config.yaml
n_layer: 9
d_model: 640
n_head: 5
n_kv_head: 5
head_dim: 128
d_mlp: 1728
vocab_size: 32768
activation: "swiglu"
norm: "rmsnorm"
norm_place: "pre"
norm_eps: 1e-05
positions: "rope"
rope_base: 1000000.0
rope_fraction: 1.0
qk_norm: true
attn_scale: 0.102
bias: "none"
tie_embeddings: false
parallel_block: false
init: "trunc"
init_std_qkv: 0.0227
init_std_o: 0.0227
init_std_up: 0.0227
init_std_down: 0.0
optimizer: "soap_variant"
lr: 0.00544
beta1: 0.95
beta2: 0.98
weight_decay: 0.064
lr_head: 0.00534
grad_clip: 1.0
warmup_steps: 49
schedule: "wsd"
decay_fraction: 0.721
decay_shape: "sqrt"
final_lr_fraction: 0.05
batch_tokens: 131072
seq_len: 512
doc_mask: false
z_loss: 1e-05
train_tokens: 524600000
steps: 4003
dataset: "wikipedia_en"
Each number is 200 + 30 x the weight over its row's rms, rounded and kept within 0 to 999. Layers, rows and columns count from 0. The size before them is the row's rms in percent of the matrix's.

# q: layer 4 attention query, 640x640, rms 0.153, rows 478-511, columns 160-199
# k: layer 4 attention key, 640x640, rms 0.154, rows 478-511, columns 160-199
# v: layer 4 attention value, 640x640, rms 0.158, rows 384-387, columns 160-199
# o: layer 4 attention output (transposed), 640x640, rms 0.153, rows 384-387, columns 160-199
q478,096,190,179,169,190,202,262,207,158,176,198,234,259,132,197,246,200,239,276,180,123,236,195,206,201,208,133,180,208,226,211,219,231,158,185,194,262,188,222,196,182
k478,098,223,206,181,163,174,196,214,162,197,191,187,198,145,168,200,175,240,229,273,184,193,192,154,194,200,174,212,208,247,201,169,244,179,161,176,220,219,210,214,229
q479,097,216,163,180,196,224,186,211,181,103,185,217,171,191,236,160,158,222,203,196,187,258,164,202,225,235,205,230,236,158,182,214,196,183,260,165,184,206,249,180,187
k479,099,276,207,205,198,199,207,193,224,160,218,256,205,165,203,214,209,212,159,180,167,224,152,165,171,157,219,207,242,170,222,181,194,225,170,202,207,191,217,229,209
q480,098,237,222,185,179,162,210,206,205,195,137,221,187,208,231,201,170,209,227,228,233,128,164,196,234,182,189,145,193,198,226,212,163,166,154,181,203,190,167,256,194
k480,097,229,164,200,200,211,232,179,217,207,239,236,154,240,208,176,204,176,195,240,178,165,196,201,253,221,216,151,188,181,178,168,176,187,142,198,204,157,219,197,176
q481,096,181,172,205,196,240,222,156,215,197,204,266,141,190,211,211,213,171,199,213,189,167,178,194,160,221,186,232,237,207,188,179,171,206,227,181,187,186,175,167,174
k481,099,183,208,206,214,143,185,269,238,200,209,217,223,176,219,197,217,219,163,162,194,180,239,193,175,142,176,181,213,212,213,207,206,203,155,227,199,215,262,223,213
q482,102,204,144,218,235,208,243,166,213,208,148,245,177,219,175,237,225,203,169,233,203,191,225,146,161,196,236,149,219,178,255,137,196,163,255,172,189,262,136,174,207
k482,099,178,179,168,164,198,198,236,204,186,211,232,180,194,222,222,226,183,219,167,210,239,239,158,216,165,164,196,197,121,220,166,227,225,222,167,207,161,156,259,202
q483,103,203,186,219,166,222,187,241,190,179,222,213,207,174,202,186,204,180,191,201,183,176,209,231,272,194,218,193,260,260,237,127,201,194,219,156,130,255,223,216,171
k483,104,214,190,211,235,215,167,181,231,165,214,185,180,208,202,130,239,200,225,167,215,173,191,149,223,199,251,164,179,188,227,177,162,232,187,198,216,214,208,185,141
q484,098,191,180,201,203,172,186,219,186,222,213,216,257,212,228,161,198,215,169,203,221,219,216,196,122,217,282,207,130,195,216,216,229,213,202,160,240,197,226,218,226
k484,097,207,208,203,184,115,143,179,160,231,226,175,242,174,185,145,306,205,231,221,201,221,182,231,164,250,203,227,156,136,239,200,192,221,186,156,174,199,196,203,183
q485,096,211,202,173,216,168,177,192,230,205,195,219,207,173,170,192,208,154,253,235,139,179,203,183,225,126,215,204,143,227,233,226,179,180,196,225,172,222,176,228,220
k485,100,188,239,152,207,185,242,217,243,196,155,220,212,204,199,138,185,184,233,174,210,201,191,239,204,270,170,185,187,190,217,197,181,230,169,243,168,174,222,172,208
q486,100,211,167,203,195,175,173,185,221,227,233,173,170,234,236,150,196,204,257,180,168,233,208,176,170,180,212,225,178,168,232,205,228,257,219,190,197,168,231,203,148
k486,104,185,241,197,189,177,213,186,188,238,165,198,212,174,216,221,173,218,205,202,199,185,171,219,202,190,201,172,209,251,206,190,178,92,204,180,198,198,183,254,215
q487,095,208,218,192,177,181,187,199,201,129,210,201,220,172,207,190,187,224,186,204,195,192,186,242,226,199,201,230,178,123,181,166,219,194,204,214,158,186,205,158,177
k487,103,220,167,222,258,213,200,152,196,199,188,203,194,244,198,164,179,172,209,239,229,210,247,187,178,218,193,177,160,173,253,183,196,190,257,128,206,179,192,135,170
q488,100,171,193,214,186,227,194,210,212,161,160,203,187,161,211,174,146,202,166,154,211,206,107,227,145,215,184,205,153,150,228,209,169,216,245,153,165,211,235,219,247
k488,110,204,231,156,171,193,207,188,201,195,208,186,195,249,241,146,194,180,183,199,197,185,209,193,218,159,234,209,202,245,193,155,173,132,175,247,234,201,208,225,224
q489,097,166,176,187,233,188,206,148,221,195,198,177,216,183,152,176,190,211,268,199,196,208,193,150,166,215,185,136,134,164,215,208,219,175,238,188,234,243,200,220,194
k489,099,224,168,198,224,214,196,234,210,107,193,209,189,142,207,184,184,183,220,182,145,261,201,145,187,203,144,171,245,179,258,204,170,211,170,178,148,166,180,196,197
q490,100,134,282,176,247,187,163,180,162,218,265,211,176,171,251,211,195,163,151,166,206,180,142,230,228,221,243,174,238,161,245,246,201,173,232,185,210,194,223,182,174
k490,103,178,206,173,198,177,190,223,161,215,202,143,201,220,210,188,200,230,145,184,207,205,242,226,208,190,186,174,182,235,226,224,199,231,207,213,172,162,203,246,172
q491,104,216,165,207,158,188,184,214,222,197,174,123,197,229,181,192,183,182,148,218,200,244,201,173,258,197,234,195,191,236,206,213,200,216,242,222,258,169,152,220,200
k491,104,199,172,180,233,197,146,208,208,228,237,176,208,210,234,205,203,229,179,227,172,208,217,226,170,215,178,240,214,151,170,198,226,234,185,171,172,168,221,169,206
q492,100,208,128,189,221,179,192,168,167,150,190,206,197,233,214,248,218,261,252,176,209,192,239,236,225,214,189,171,209,159,165,228,126,189,207,228,167,145,198,197,204
k492,096,245,158,164,205,245,154,230,266,189,229,184,168,187,200,179,215,172,192,230,184,192,228,160,177,250,197,162,189,222,180,256,148,215,161,178,178,177,234,145,221
q493,101,238,150,159,140,216,238,232,194,180,217,243,197,194,198,225,229,182,188,204,160,185,254,212,184,259,147,257,149,197,178,234,185,231,119,213,227,169,243,150,257
k493,099,193,228,176,178,246,257,212,157,189,219,135,230,206,183,224,239,106,184,222,211,189,244,202,187,158,172,182,190,191,168,188,200,156,148,228,150,208,179,203,216
q494,098,278,217,160,144,211,123,230,174,169,205,120,170,281,194,206,222,209,232,172,161,152,267,246,210,252,207,211,213,185,186,167,250,211,209,186,214,212,132,168,220
k494,104,192,193,184,190,122,217,206,153,142,203,210,234,227,217,200,192,185,239,223,181,182,228,190,238,176,157,186,248,184,193,217,196,160,175,250,212,165,207,143,234
q495,098,245,263,203,193,262,214,170,213,194,272,197,215,216,172,224,184,258,231,190,238,218,165,242,257,239,181,225,232,171,137,247,155,217,199,185,208,247,245,195,180
k495,102,236,218,252,189,213,181,184,180,258,153,193,228,224,172,242,175,198,215,196,218,188,166,184,220,223,229,195,229,219,226,250,159,220,208,227,193,162,205,213,199
q496,099,233,227,234,196,256,231,188,182,215,193,186,206,162,164,185,163,230,206,238,172,227,217,173,215,197,184,188,201,186,178,130,152,203,196,219,169,231,209,180,212
k496,103,188,255,213,198,212,174,217,198,191,154,135,201,244,183,162,160,216,252,214,173,186,217,159,223,229,212,232,228,148,246,210,187,154,164,130,199,220,128,237,231
q497,093,223,167,219,141,157,177,252,208,162,233,213,171,205,217,207,192,225,180,200,193,191,160,190,207,170,234,185,219,184,206,198,206,184,230,199,194,239,182,231,187
k497,103,242,189,214,171,232,213,194,238,258,184,200,187,202,204,203,179,209,204,251,205,129,152,188,174,198,227,178,208,228,173,132,196,218,192,165,169,211,203,212,209
q498,104,175,181,234,184,175,185,185,178,199,204,195,199,224,194,205,228,168,227,210,222,204,179,228,181,186,233,183,174,172,223,190,218,197,254,181,208,187,206,195,188
k498,106,171,210,185,183,203,178,158,243,195,199,181,198,208,219,184,187,229,171,235,235,217,218,183,190,220,202,162,252,179,222,242,228,205,229,149,218,171,132,232,154
q499,097,225,195,186,231,218,195,204,188,164,239,217,178,234,202,205,200,186,263,212,155,155,206,181,220,247,166,170,161,197,172,141,227,214,226,181,210,208,198,130,220
k499,096,185,209,182,195,171,265,155,141,204,209,280,137,221,187,186,198,226,216,207,162,182,198,228,222,231,175,182,195,166,222,229,214,201,217,186,155,190,227,145,233
q500,099,223,173,252,174,156,218,213,155,233,195,213,175,230,181,176,185,174,169,229,174,230,181,157,160,157,213,219,282,167,228,234,236,201,220,187,173,176,192,192,194
k500,103,235,171,195,161,182,182,155,249,195,224,214,172,186,191,231,193,205,244,228,167,187,193,197,205,206,224,205,261,187,231,152,255,222,216,167,260,173,145,207,260
q501,096,189,193,131,174,269,220,182,186,207,262,208,212,203,228,216,231,211,199,206,170,220,153,239,253,214,184,198,243,207,192,210,190,227,195,237,182,231,164,252,97
k501,097,189,206,154,225,187,200,195,189,169,226,236,205,156,212,204,160,222,174,278,188,179,172,286,206,224,209,178,169,218,156,204,234,172,165,226,158,162,224,174,159
q502,104,244,203,160,234,184,196,206,193,186,240,132,149,221,166,220,212,195,200,208,172,190,206,203,228,156,188,222,175,201,204,164,228,176,227,175,228,199,196,257,233
k502,105,221,186,179,192,220,205,240,193,170,179,208,203,200,166,248,205,153,196,236,207,163,211,209,203,195,156,161,185,195,265,199,220,217,266,236,192,194,196,165,192
q503,099,137,204,184,190,143,233,224,210,160,227,208,184,256,204,217,193,205,177,256,186,167,183,143,206,214,195,188,170,228,181,179,202,138,216,248,246,155,182,245,221
k503,110,192,206,209,224,214,170,159,155,257,174,194,226,228,228,280,165,163,183,239,220,152,188,195,251,226,218,218,180,221,238,154,202,199,264,226,282,180,161,250,188
q504,094,209,196,200,131,213,183,156,206,210,180,144,213,215,181,198,238,241,218,136,256,134,144,192,228,218,261,163,224,229,271,256,181,162,192,231,167,215,164,181,242
k504,105,206,170,234,171,163,230,130,196,166,149,203,182,236,183,249,178,187,242,240,177,192,138,197,216,207,225,160,177,174,177,270,176,212,141,213,122,212,196,168,246
q505,103,200,190,224,200,188,261,185,190,126,199,235,137,216,222,265,185,196,176,174,192,239,205,202,161,248,188,191,187,216,201,178,143,201,167,206,151,145,211,254,220
k505,106,134,201,180,224,146,218,219,154,197,152,241,231,223,156,252,199,209,222,133,207,165,161,242,203,174,243,192,203,219,191,210,255,163,233,229,199,207,210,220,180
q506,093,228,225,224,211,215,143,224,290,194,233,242,256,165,200,242,202,159,214,183,206,229,241,209,168,246,221,190,206,220,187,127,230,198,229,200,228,208,193,202,172
k506,101,197,173,209,190,152,210,270,179,202,192,162,206,165,168,222,209,156,211,168,204,227,239,196,218,260,170,165,189,254,159,150,220,252,231,165,189,195,157,204,231
q507,099,250,194,157,152,207,250,199,201,232,229,202,202,261,223,208,190,156,269,190,190,257,226,209,225,207,190,198,167,140,204,194,189,190,196,207,208,159,205,185,248
k507,106,226,220,172,124,201,167,150,213,212,212,201,186,222,193,195,167,185,176,191,219,229,196,225,194,146,225,169,184,181,191,187,187,184,177,225,201,129,190,148,201
q508,100,156,175,158,202,252,166,196,207,178,177,206,214,219,147,243,223,189,167,129,226,206,232,184,182,209,245,167,231,181,217,166,192,196,159,232,260,235,196,186,197
k508,103,214,202,269,142,206,165,211,164,156,209,201,194,254,188,182,173,231,169,193,228,218,256,261,117,159,198,247,202,215,179,179,192,215,190,204,249,164,215,184,175
q509,104,262,192,161,219,212,180,221,199,222,196,157,155,181,158,173,211,218,229,203,207,222,134,183,177,199,192,215,232,232,177,200,205,179,193,210,251,182,194,160,232
k509,104,204,197,164,152,197,260,203,198,180,238,152,207,163,221,197,206,185,199,197,215,258,188,219,183,187,193,178,225,200,198,221,212,186,140,150,202,171,171,237,223
q510,098,202,180,193,139,139,191,213,232,230,204,179,221,210,194,195,233,209,253,222,210,188,175,243,163,197,159,206,184,202,202,176,238,208,239,192,194,176,136,237,169
k510,103,202,184,169,235,187,200,236,237,197,224,204,173,185,207,300,177,215,208,206,203,243,205,185,229,175,242,208,250,235,232,210,203,202,213,200,232,183,252,168,199
q511,105,163,178,172,226,193,191,211,267,186,201,179,213,179,232,219,244,203,204,172,200,180,192,247,225,202,198,244,204,213,182,201,179,174,169,250,207,197,276,188,218
k511,110,163,197,195,200,156,181,192,185,196,201,189,134,188,183,158,160,209,201,196,192,183,171,207,164,212,240,219,212,188,170,193,172,237,216,228,224,158,249,255,179
v384,095,129,214,201,157,232,163,205,219,268,170,145,235,184,221,198,223,263,234,206,163,242,189,157,209,170,166,216,151,183,194,238,163,232,194,256,193,186,203,236,203
o384,103,231,230,162,216,200,195,193,252,194,218,238,224,176,137,223,200,197,182,199,232,197,223,215,216,214,264,154,234,212,209,206,204,243,184,158,153,170,244,200,170
v385,090,199,246,171,191,195,191,220,200,232,267,222,223,181,209,181,183,237,231,211,200,168,230,176,201,200,259,214,182,212,116,210,234,179,120,210,208,203,215,213,185
o385,098,182,262,262,256,174,246,198,252,192,214,225,193,205,227,180,259,211,200,203,187,191,208,216,214,160,187,205,235,272,204,187,227,187,200,165,169,189,175,149,194
v386,089,213,210,210,205,180,191,184,190,151,164,249,142,227,230,203,163,237,211,156,191,198,166,259,222,145,180,204,191,181,254,137,170,173,175,185,187,252,164,179,227
o386,097,212,230,248,216,225,217,227,126,220,199,129,179,202,217,217,164,232,235,220,178,202,223,188,187,220,228,225,189,222,163,192,228,262,199,217,223,213,231,175,163
v387,089,171,163,215,188,249,237,179,218,223,219,197,234,203,212,190,147,191,173,183,154,279,235,182,231,177,176,122,245,230,141,187,176,164,154,199,225,183,241,212,172
o387,097,211,183,218,202,137,158,199,266,175,208,200,158,195,188,226,209,239,205,207,203,189,159,167,211,180,202,201,170,146,208,175,248,224,249,191,135,217,152,193,237